{"num_hidden_layers": 13, "hidden_size": 320, "num_attention_heads": 5, "num_key_value_heads": 5, "head_dim": 64, "intermediate_size": 640, "vocab_size": 22208, "hidden_act": "tanh_gelu", "norm": "layernorm", "norm_place": "pre", "norm_eps": 1e-06, "positions": "learned", "qk_norm": false, "attn_scale": 0.125, "bias": "all", "tie_word_embeddings": true, "parallel_block": false, "init": "normal", "init_std_qkv": 0.0161, "init_std_o": 0.00316, "init_std_up": 0.0161, "init_std_down": 0.00224, "optimizer": "laprop", "learning_rate": 0.00118, "beta1": 0.95, "beta2": 0.95, "weight_decay": 0.082, "lr_head": 0.00387, "warmup_steps": 529, "schedule": "wsd", "decay_fraction": 0.603, "decay_shape": "sqrt", "final_lr_fraction": 0.0, "batch_tokens": [32768, 65536], "max_seq_len": 1024, "doc_mask": true, "train_tokens": 325200000, "max_steps": 6958, "dataset": "wikipedia_en"}
Each number is 128 + 32 x the weight over its row's rms, rounded and kept within 0 to 255. Layers, rows and columns count from 0. Numbers have three digits each. The size before them is the row's rms in percent of the matrix's.

# layer 9 MLP down, 320x640, rms 0.0662, rows 81-161, columns 400-479
105:143121138132169103158114147092172075158120086170165140179173199102085150134193103104186125119113175120087154146123107137177134137075067096144138143139150120123161044138145118143143076145102063127137079147121136117154098128172174183148164139
092:092147108120150136100087156173187125211096122111143126126140095174144100116107119109143172100150102113111100100147100139114080118153145150145071075108110127130097171137125060114071099146118156085126117163121085116125169097172160189165153067
105:107175137158085094127152137165140145126082034178139152159079114149108122134135085153183111149121109148140109147101128123076097135144120124120143163126143150150076137125151139169112162154118147198155187133084105103124091064089085139102141120
095:124181129140148144144128123138132105139153091144171163141134033084134111109137165154212094103108137204075099184095141173099158094160160152143127150168154157130136106120131104139192186161147052088138130181141157140165134105210124078146093170
091:138124113143104155143085039202166070136137124166206109114146080183145158121134153166132098147065054047226101147123115104163126118173134078086128128110102161096118146175161107105112109149140122164117162119111136147146142099165145163147056138
102:160152108158134100150128065127099129128124093092170126163123144133108085126083141086160183119164173141130105155097114154130103154209123048113134121181103077110076132088125081114164158134123123084180183188126061122120102072144123117131088137
100:110157143171089141120168133123123147140108080100105150103152150125086175104135136116078059138120147105097112078129035125208104101105115139128102131136092077083111091124188111103065119065095105101126128093110164090098097104112196142106138094
101:096109175150074178129153139160103031142107127168116147113101112120062147121106148176114180109132156120131136182169102139129149098147086142105075136110117110095140191144104178164134069190158137112139124136124142102155154138095199141143120125
101:098115142133094122071103156132146106148099107119160087101104139029119137099161099147118100087121116151151138150153071112170079119177170167138099099130074128173093135118144149116093081120113134158083160144094130119088209141131183080096191110
096:081144169028170138128086125170052134116106135154095140117126144096146140058156132140093166114141070118138090188168101109175162097135155188152186115132133112130159135117045181134139117102057090157099189118083175125070134160149112162112115149
100:114097101114196086153128078104167134096131120183164113132138065120125114147100127168092118094144174102101147144171106123186096079106104083095097148127118166152135162114168160158129150168166125140174120099130135133185131075085079127128105165
094:129142112146076235107166099156133040089107126160114126067149172127129130126118089125140115084096118088189125177089094111060147131121098116151166136084131112118102167100162047138161148133144143114168140071105107091123141134116187096134108091
099:126132146151064127103118133154127082144121148079162128078080105167111122143101091121167134128100122077130125099089158100132081135143152048117068139104037124109090068120125106092087117152210140064072149096138180169099185106162228136112100132
097:142136125130152134130131106185116098152035170150094102150150153108135106170141118145158134110114171150131226232147155151043108102053081117089083141157140112138155183101084150142157156156100162191118105131142093108152099097111068130059071114
096:087065146173142175114104123082144091128108109197075103121081123080135086125089161090148193152167174155126161077131205104142093090146092188104116093131143100141104077098170122189119110121138144124114168115107151107110127135078127158082117102
099:118133132117107067115169117211137093124139092184093143112074093150106132112101099152110164117110150131159097131152090093141161172091118153141110091118200130071144190118136122164149086188122121162160154154103165141128140127050151118114108129
092:065094131109114084114069147058141102135079153059095082118040044109091237087130143161145176106126127109178113079175098100146132155153158131109127123087076157140128065159109141182156131112161146142030043128138161113118133152143134156182145139
107:136159093141185093141099162156129168175111120164121109111119108122153138163112099139196191123156163138072108164118099164130080153101133138105160153099172162051170093118150131082088122169105122163064103080163161144116098157137187156125179111
103:130102136077105091148152067155125169158124115190122133105132170110144157113137085157126059116076145083076161105117067128153127107129169162132130132215138148088122130072046135118124091162128156151106130119125144124146092139160142107145102139
098:124150137187205107123122119114155133128081061109159150122087136114092164149131115118099057081184152146134066103140095111160146111172160112107083139118114093091072115102094083135176131117068119173144159095086123117178143141139142175117093172
096:139106115135134156130141139134134152064105189124152146129106152129161097111172129080122080113126148142165119158090178133104166135107133085134111158086145181100120168116162123137144098115081074131048173107116127189086112149143114136148095152
099:105104130157052090124146123094118175127127110121092155094130149139136128082149111130100158132108152116124081064137177119140100075119123083173079144073166089049126133106150099109151138129057088128176144127119067127121083143051128099135099040
093:141098128192091161143154153097149122093159114115096163114184103094103142175095126119178120134131052169118089088115186136155157125117087109147066150137108129113107150136145133144150144127172144114184148130142126129129075133123144179125092147
095:103134132178115110149081158140164146108147034145138143196080169082124109091133139168094157151089150126098164116170098140112111157163127140162147141126159091125124132136150138135105162168146126101191135125159161163145107063124119190108147140
106:112173129124153169126107157175077009136044090079084144143177085116135091048091118119161158140148109145156091119049162097165225139137171088053114131103118136158058124123195051082059146133109133140162095097119110130084097118147154098183139110
107:114088126087117079089088057150158113124149075107122129090153158201126118075110135114052117122145136143119145089125157135157161043103190115090083138121117158095118110134177104097123169105090138088121174098140124088090086133142112139178059156
102:120171111187109221115105206125114112086066182122124086102092144060075103093088159070069182116133080122163098171095187079062122128132081179169164147092098137131092216109148103143134175122125155143116105081132125104106070105123123137114137105
099:141113106046173115109108129165110193116109145063089100135086090168178142154147134137075063147159105090147104092130087114116161125155159048148148108076116158149088148142101130096089158099111159136127199110143075159127135164120118143134094151
095:104168128116152143106095139155142085172145169085085118114108150158176065159088144118096098125150121105186084175089167102131120134160139032139079090053139098161066164082108082111095157109084174142128094103155091155116108101068103116147085117
220:116152078147112167159123135167142111142104130144136104116093042170202116118104136124139077118122148102114153156103073134142088118254130102136132143138103137133133167132186174147161135156101159148126113146165117126122135093122160116160122146
089:104073137116126143111142101084138156109115093063126109111091134167139073094105094084096128088118082091118165128093100144138126149146081135128170141156184100127150093134171141107153137115158188170100112122101109161107098049134073117119178107
093:100108116179062122134161177133116079144148121123137125078187115155149156124097152165136157153195163191124090181147157132099196119110178159073119127139072149134104168129161128056147093134116100140123139151102098068096175124163149116192142143
096:182066148137120114129122069137184127092113125095149112124154078159122141096112105106057114134146148143185099073097125148083087145121162064088071086103140103155122108136128086136097145185109126120129136138145138153136091081090066100180107114
092:137139144095124097105130173071069121134145168184136145142182179147083152131141168143116092140104120109076094095156203137130168102115163153160135137135113146142148076134062136165123106088112107116131103127122203150110196158162159098152129118
107:123111084084087086111108084148124107112206075131122146128100076172172104150145116104067133127137075092157092081107070101124100124130138198161167116121118177138120176141148091140107121067080146106163138133112099123117157100157111137070119106
094:180131132166112137142148131182161155147154113120186185198121113156166078124174134122103157176136120151097156166110066163112189108084110147068135157143189148122139112075109104153112147111083049157086116144127125104131155095131139177174131096
100:141132126138163113172133109074184113141137097182156173149167155138129147138164149120235086143175170165116094175120145166143108149165113090154178150144157124116129116123090124164091111157134123080084133157120144103121091125184115083172111104
096:164090091104142156139137114091107108153113112238164172164179174103132104142136115108138209162117139132127115187120078108060127123118103070199100096132100128148154145129118138171072141120090159046124131146127095095133147166143118110095123118
102:159087126138123141103131158133143127102066119186137131113085132131150100136129139119117204132158122096160129183035131127168121085147116108131194145099115119148160143117140086120121127119080169091078154134100143108146110113130182085112131066
092:145149115134143233104129175181141238149122137187085128136195157104119108174125113168162094151113142124115109086137173158132184121122101123124088115091124086159153130110183095105075150130202147129117126142105122131131118144062146137130084072
095:159118182160137094114163149165076176113148125165130119109121120093100150145153088153125022119103106104088151176158051126153127151147143182109149121101110126102178082112089105165100120121143108195051139118166140135088121140120146157145149189
099:164109148113137132145150091144070175144134077083116120141110114103091104178100127109214128131100061151130201141139103177173144155152106182177124154149090172097167086168116134124186149114142097116170064168156126132154150137166169090122076144
087:098072136126093163152117151086125163113098154225131126105098124132169096137157143121142114130033171124147132102082167114104197122112150132112165094102173164081074145126099117137141128117165139132200079115097137171105116144126083140111044176
086:099145097150110109163157072148150146166063106164164121112144105075084077088151116131134150104068080153121156142135099139089122082183062191090132143088150092125080111131194134163144143112144128156153181121094143156087146088119156089106121109
105:196116109122165151167199159100061113132157162134119143163150174114096125118130168138097133174123139160174065087172145154097109171126111126137160168127149158144129134118040128124150068151125083143145052098226148099147096117159118120151129166
093:147082097133143190139124106102174174115139163134153131095112139106094143135085175092156109108164092113090095110090124148113125167142116082154100117135146142171109143102133158078078120107147171177099139136152142093091143132105141157120089117
096:127153131137078132107157114091133128113091120133139138160145128133090102118081110124067137090159105183153115113147057135122093107168110135156112109161109155139137086103106151137129141113076113104155179123150157089106098138161084116097128114
104:159131113111154172134147139127189143145142098183137153105092170111135091145137152147062070140139133155104090141129116124116119149127041100095100157090088167092110162096120142164120116115053166167114113146191171116151090132112096118106133089
103:124130114217113094151143169148124131154161116090151137169063099124119110135141081122123131160101116142117116104115129130100159145158146129130118176149156149095140147122149139137067143158171109170152170160085129185192135072094164107098081149
102:148172121141137158149136154135142091175071136097119190144142135091118145114097145154153215143078095126133117059130128118160154115117121179156108160124094131114134126112114111160125124147127129105101170117131144131132134177142150146162172159
100:122117132111124102143128121124112120130142105121115135157105064133187124118177147124163138153103131135135130111049105119122127079184187140133152119137079097154141064133119096123142121069182124156149178118109130136124101086180143123156108157
092:175102115184122184136146138149099167139137130219131103095094072113178083125142137132171139106127033109120138127097149164163072127113063123115086149093151082124143082091107135149106121129107186185067149093101115040118121151154071126194111122
090:147095143122184085166145174141124138139121050141096138131143147065106076122144186145142200153145147123162158117107154162123105107085118119100116110119142130146137124147038153178192087161128102119137100180139126138153144115162130117137202078
104:175143106168091165157162077153080169173161149150144158130125106161133093135150125112147122131104084139086131175158124207122127140127144167153086162168109150070122066126046176126102170164111118107100139157149111130118143112141134146151131138
092:192083157108145066122138102164145092121126186076132131124141106094143120110125171188077090151113059134163078094089150169123143117152182169096135105128068141115140104150111136194163094076157034134161134142130141150127131167182107102144102172
098:122079113128154061118165190098141136090140088075143129142107091131117096081137138073128083097085165097113108149162130107106119104106125122153129113125170107144083128091103146131128095137046118106145138125121143108121134161126109090119168120
098:163163110114180124148151116121095116133130144083171187174144115129070107152150112136076083155125100191135157072137131161157126103146061158139162167147130160105159125159126157154179164091119066099207126158155168143155124160126153100181171143
107:187138132117151157202099098109147096137153122130170176193104109131183136143164144151190154151116136145135101242126107193154171131140156110126188167179135124136108180148133103118106107153079083016086130139158096126173168151191130151141139108
102:115168123127108072138124107121185163145125135171163129125135197157130152143166158150067146117175216123127092106125179158119121117095167094073107105112180101101100133091096122094141077113094101156188091106097131080138148135138145166203121071
096:192134130161181115181170136203145151147123135135135191211118106151099137135122120176109148151124112170076179100083061184141157164084111137117103181213154165146128097132147141147121164152153100148043184169141150151174118128153159179135148111
169:168108170103046105146156174204115153165160137125135123131131142113144114167158108094164128164146112128130105088161124150153158114122136155083112160106093141150154131135073112127122122108188112120096140132054088160154115111154100116085130134
094:149141126154105145143124113129063163138086135112072148142156084101099163141102188153117095109103140146051097122138159122111140101108091136128064064101148132079145111137127126138100103104136130114073130126130167093090065132117101173173106156
104:133134166075173098136183190184143140162152164114138167142148169128149127142125119156147144144134154154073119170135120143161127129129218147053102148159101144174181123180106129121134152151102079127154052112123121092152141117200122165123165081
097:150177119134155072136114130182158182088083065052158186131135187148104118049133118136049180146137113170119102156141098124165098176118101116168109166148178121116103178124105148146124061155122053092117098168154108154135163085148104143105183137
097:148130180074133099160120139129142150145114100191114158108092135076132071078155087102152118116090093123127133097146167139117134164107148183156205147126104097164113116132116142097142163159153151090194169136117095172150124107185126104084136209
093:170132115127105181147124092032141128166185112089102140137122180099126117116163149124115142144117170114162112116187142127144091130119173175138153119139110143188144072089153119147121174115104144137153123096142101107139090119133111100166096063
092:145135113125200123140135136127098177076126082105136154157178172111113117162140146102116104138149105153106146165115133186110178168120172185094105138151155135135083129123092152108163127134094122133094090146103120140175082127141128117167084140
107:093143112128141078085132125130140144156131117050122090085103130072088129124151098140127114127109142124206107127146046101092105118155219132146112136119129110090113107089040149115160143169127153175151172140150095128105101098144081082120141159
099:154111131093106137098131086141046109119104110127117162111111109155128174137108115129127142160119081116165039117101195114166158120137180135134131117106082175126174166135093118097178113053123090079168099127141154105147117129114114109112093128
100:132051119130079101116138145166097125098092106187149122162108113086100151106123103124101122142156108149160199138154137110071138154129155153121106112201097113083156111123116130121092175123155153210140133139133077110181172119127099096099143139
097:079157156090170079151179150173101123137217151205139120133135142124153110120118127121124148100122099081134120148116145130135143114137137039105109090083080083151185134150126157105131142111164131191087082098178133131143102129143099080097101139
092:146123108121131068151222087171128107107166167078163091133102070096083102161140142158169134145188119149173201072145095194120147145125132101124071151174101121098119139166128111145172192155160137099137139186161130127140126106148161142186177137
103:166069111141175136161137113105125105184142104077137131195188199138148135095138108125124141136117063125153125109127133145126103084089129214181135150113128162140136144145125120090154109108132114099140087161114104155139119162171127112145174105
100:090122114121115106106134161091124148181133117123104121083112114097130120103139157146122090185145141071156092104149091120129127109138126105138127092043147091119154150171085144093244131132101116125089143092163118098105130162137183038116147092
095:116164116166105161125067186154134191148119066087141127106109092091115135117140124146106165109122128134162178108157117147150170137165189170107118109082144154121062178090171083123120119148049161052160142127132057072111136152102144095096120159
094:148168125149170115136135119103145112084154114181145150130139152098118141108171156189170157091153165121138172138058124143140204169141146112154121146114139119094098123173108146123093174138128095099183146134112135145183125141145115120135105192
099:155121127140124133145106160118172102128110080085110069159175100020091153141096104090177126094094109110172116104078040117148123137158173070081137141130141127170085164065160107140144173188114181137136165139102067111106073137077089128114087120
091:117157111132182156148139106196103089099176103087083176169135102119108096112153129130071132162137147184063086189084123166079151111084149192102115135173220132120091086092102124163056122142118137165153099115142111150153113103127121108120052087
090:134134129103169076129122144062148166122095065101166112156113075120151129132203116149133077121128116134127129113144126113113167157139093165120103109138160105132120077089154156096214093078119196142040113156128110128131126116141092122093142159
098:088137115140166156095065133169102088126121060116144109083091146179143149098071136090153141101120143086119064091089113093100125119157194064129116131071101103078097193114123119112140077059101171083099138088119134120092108138162170136183116188
099:136166113114098130123113109147153112027152176219162114099144096167129163083114163131100161105152129120176153125115113081118103134133152159118097108102131114113126169158146085111160078122135131141188111165108135111128174115074124167099102089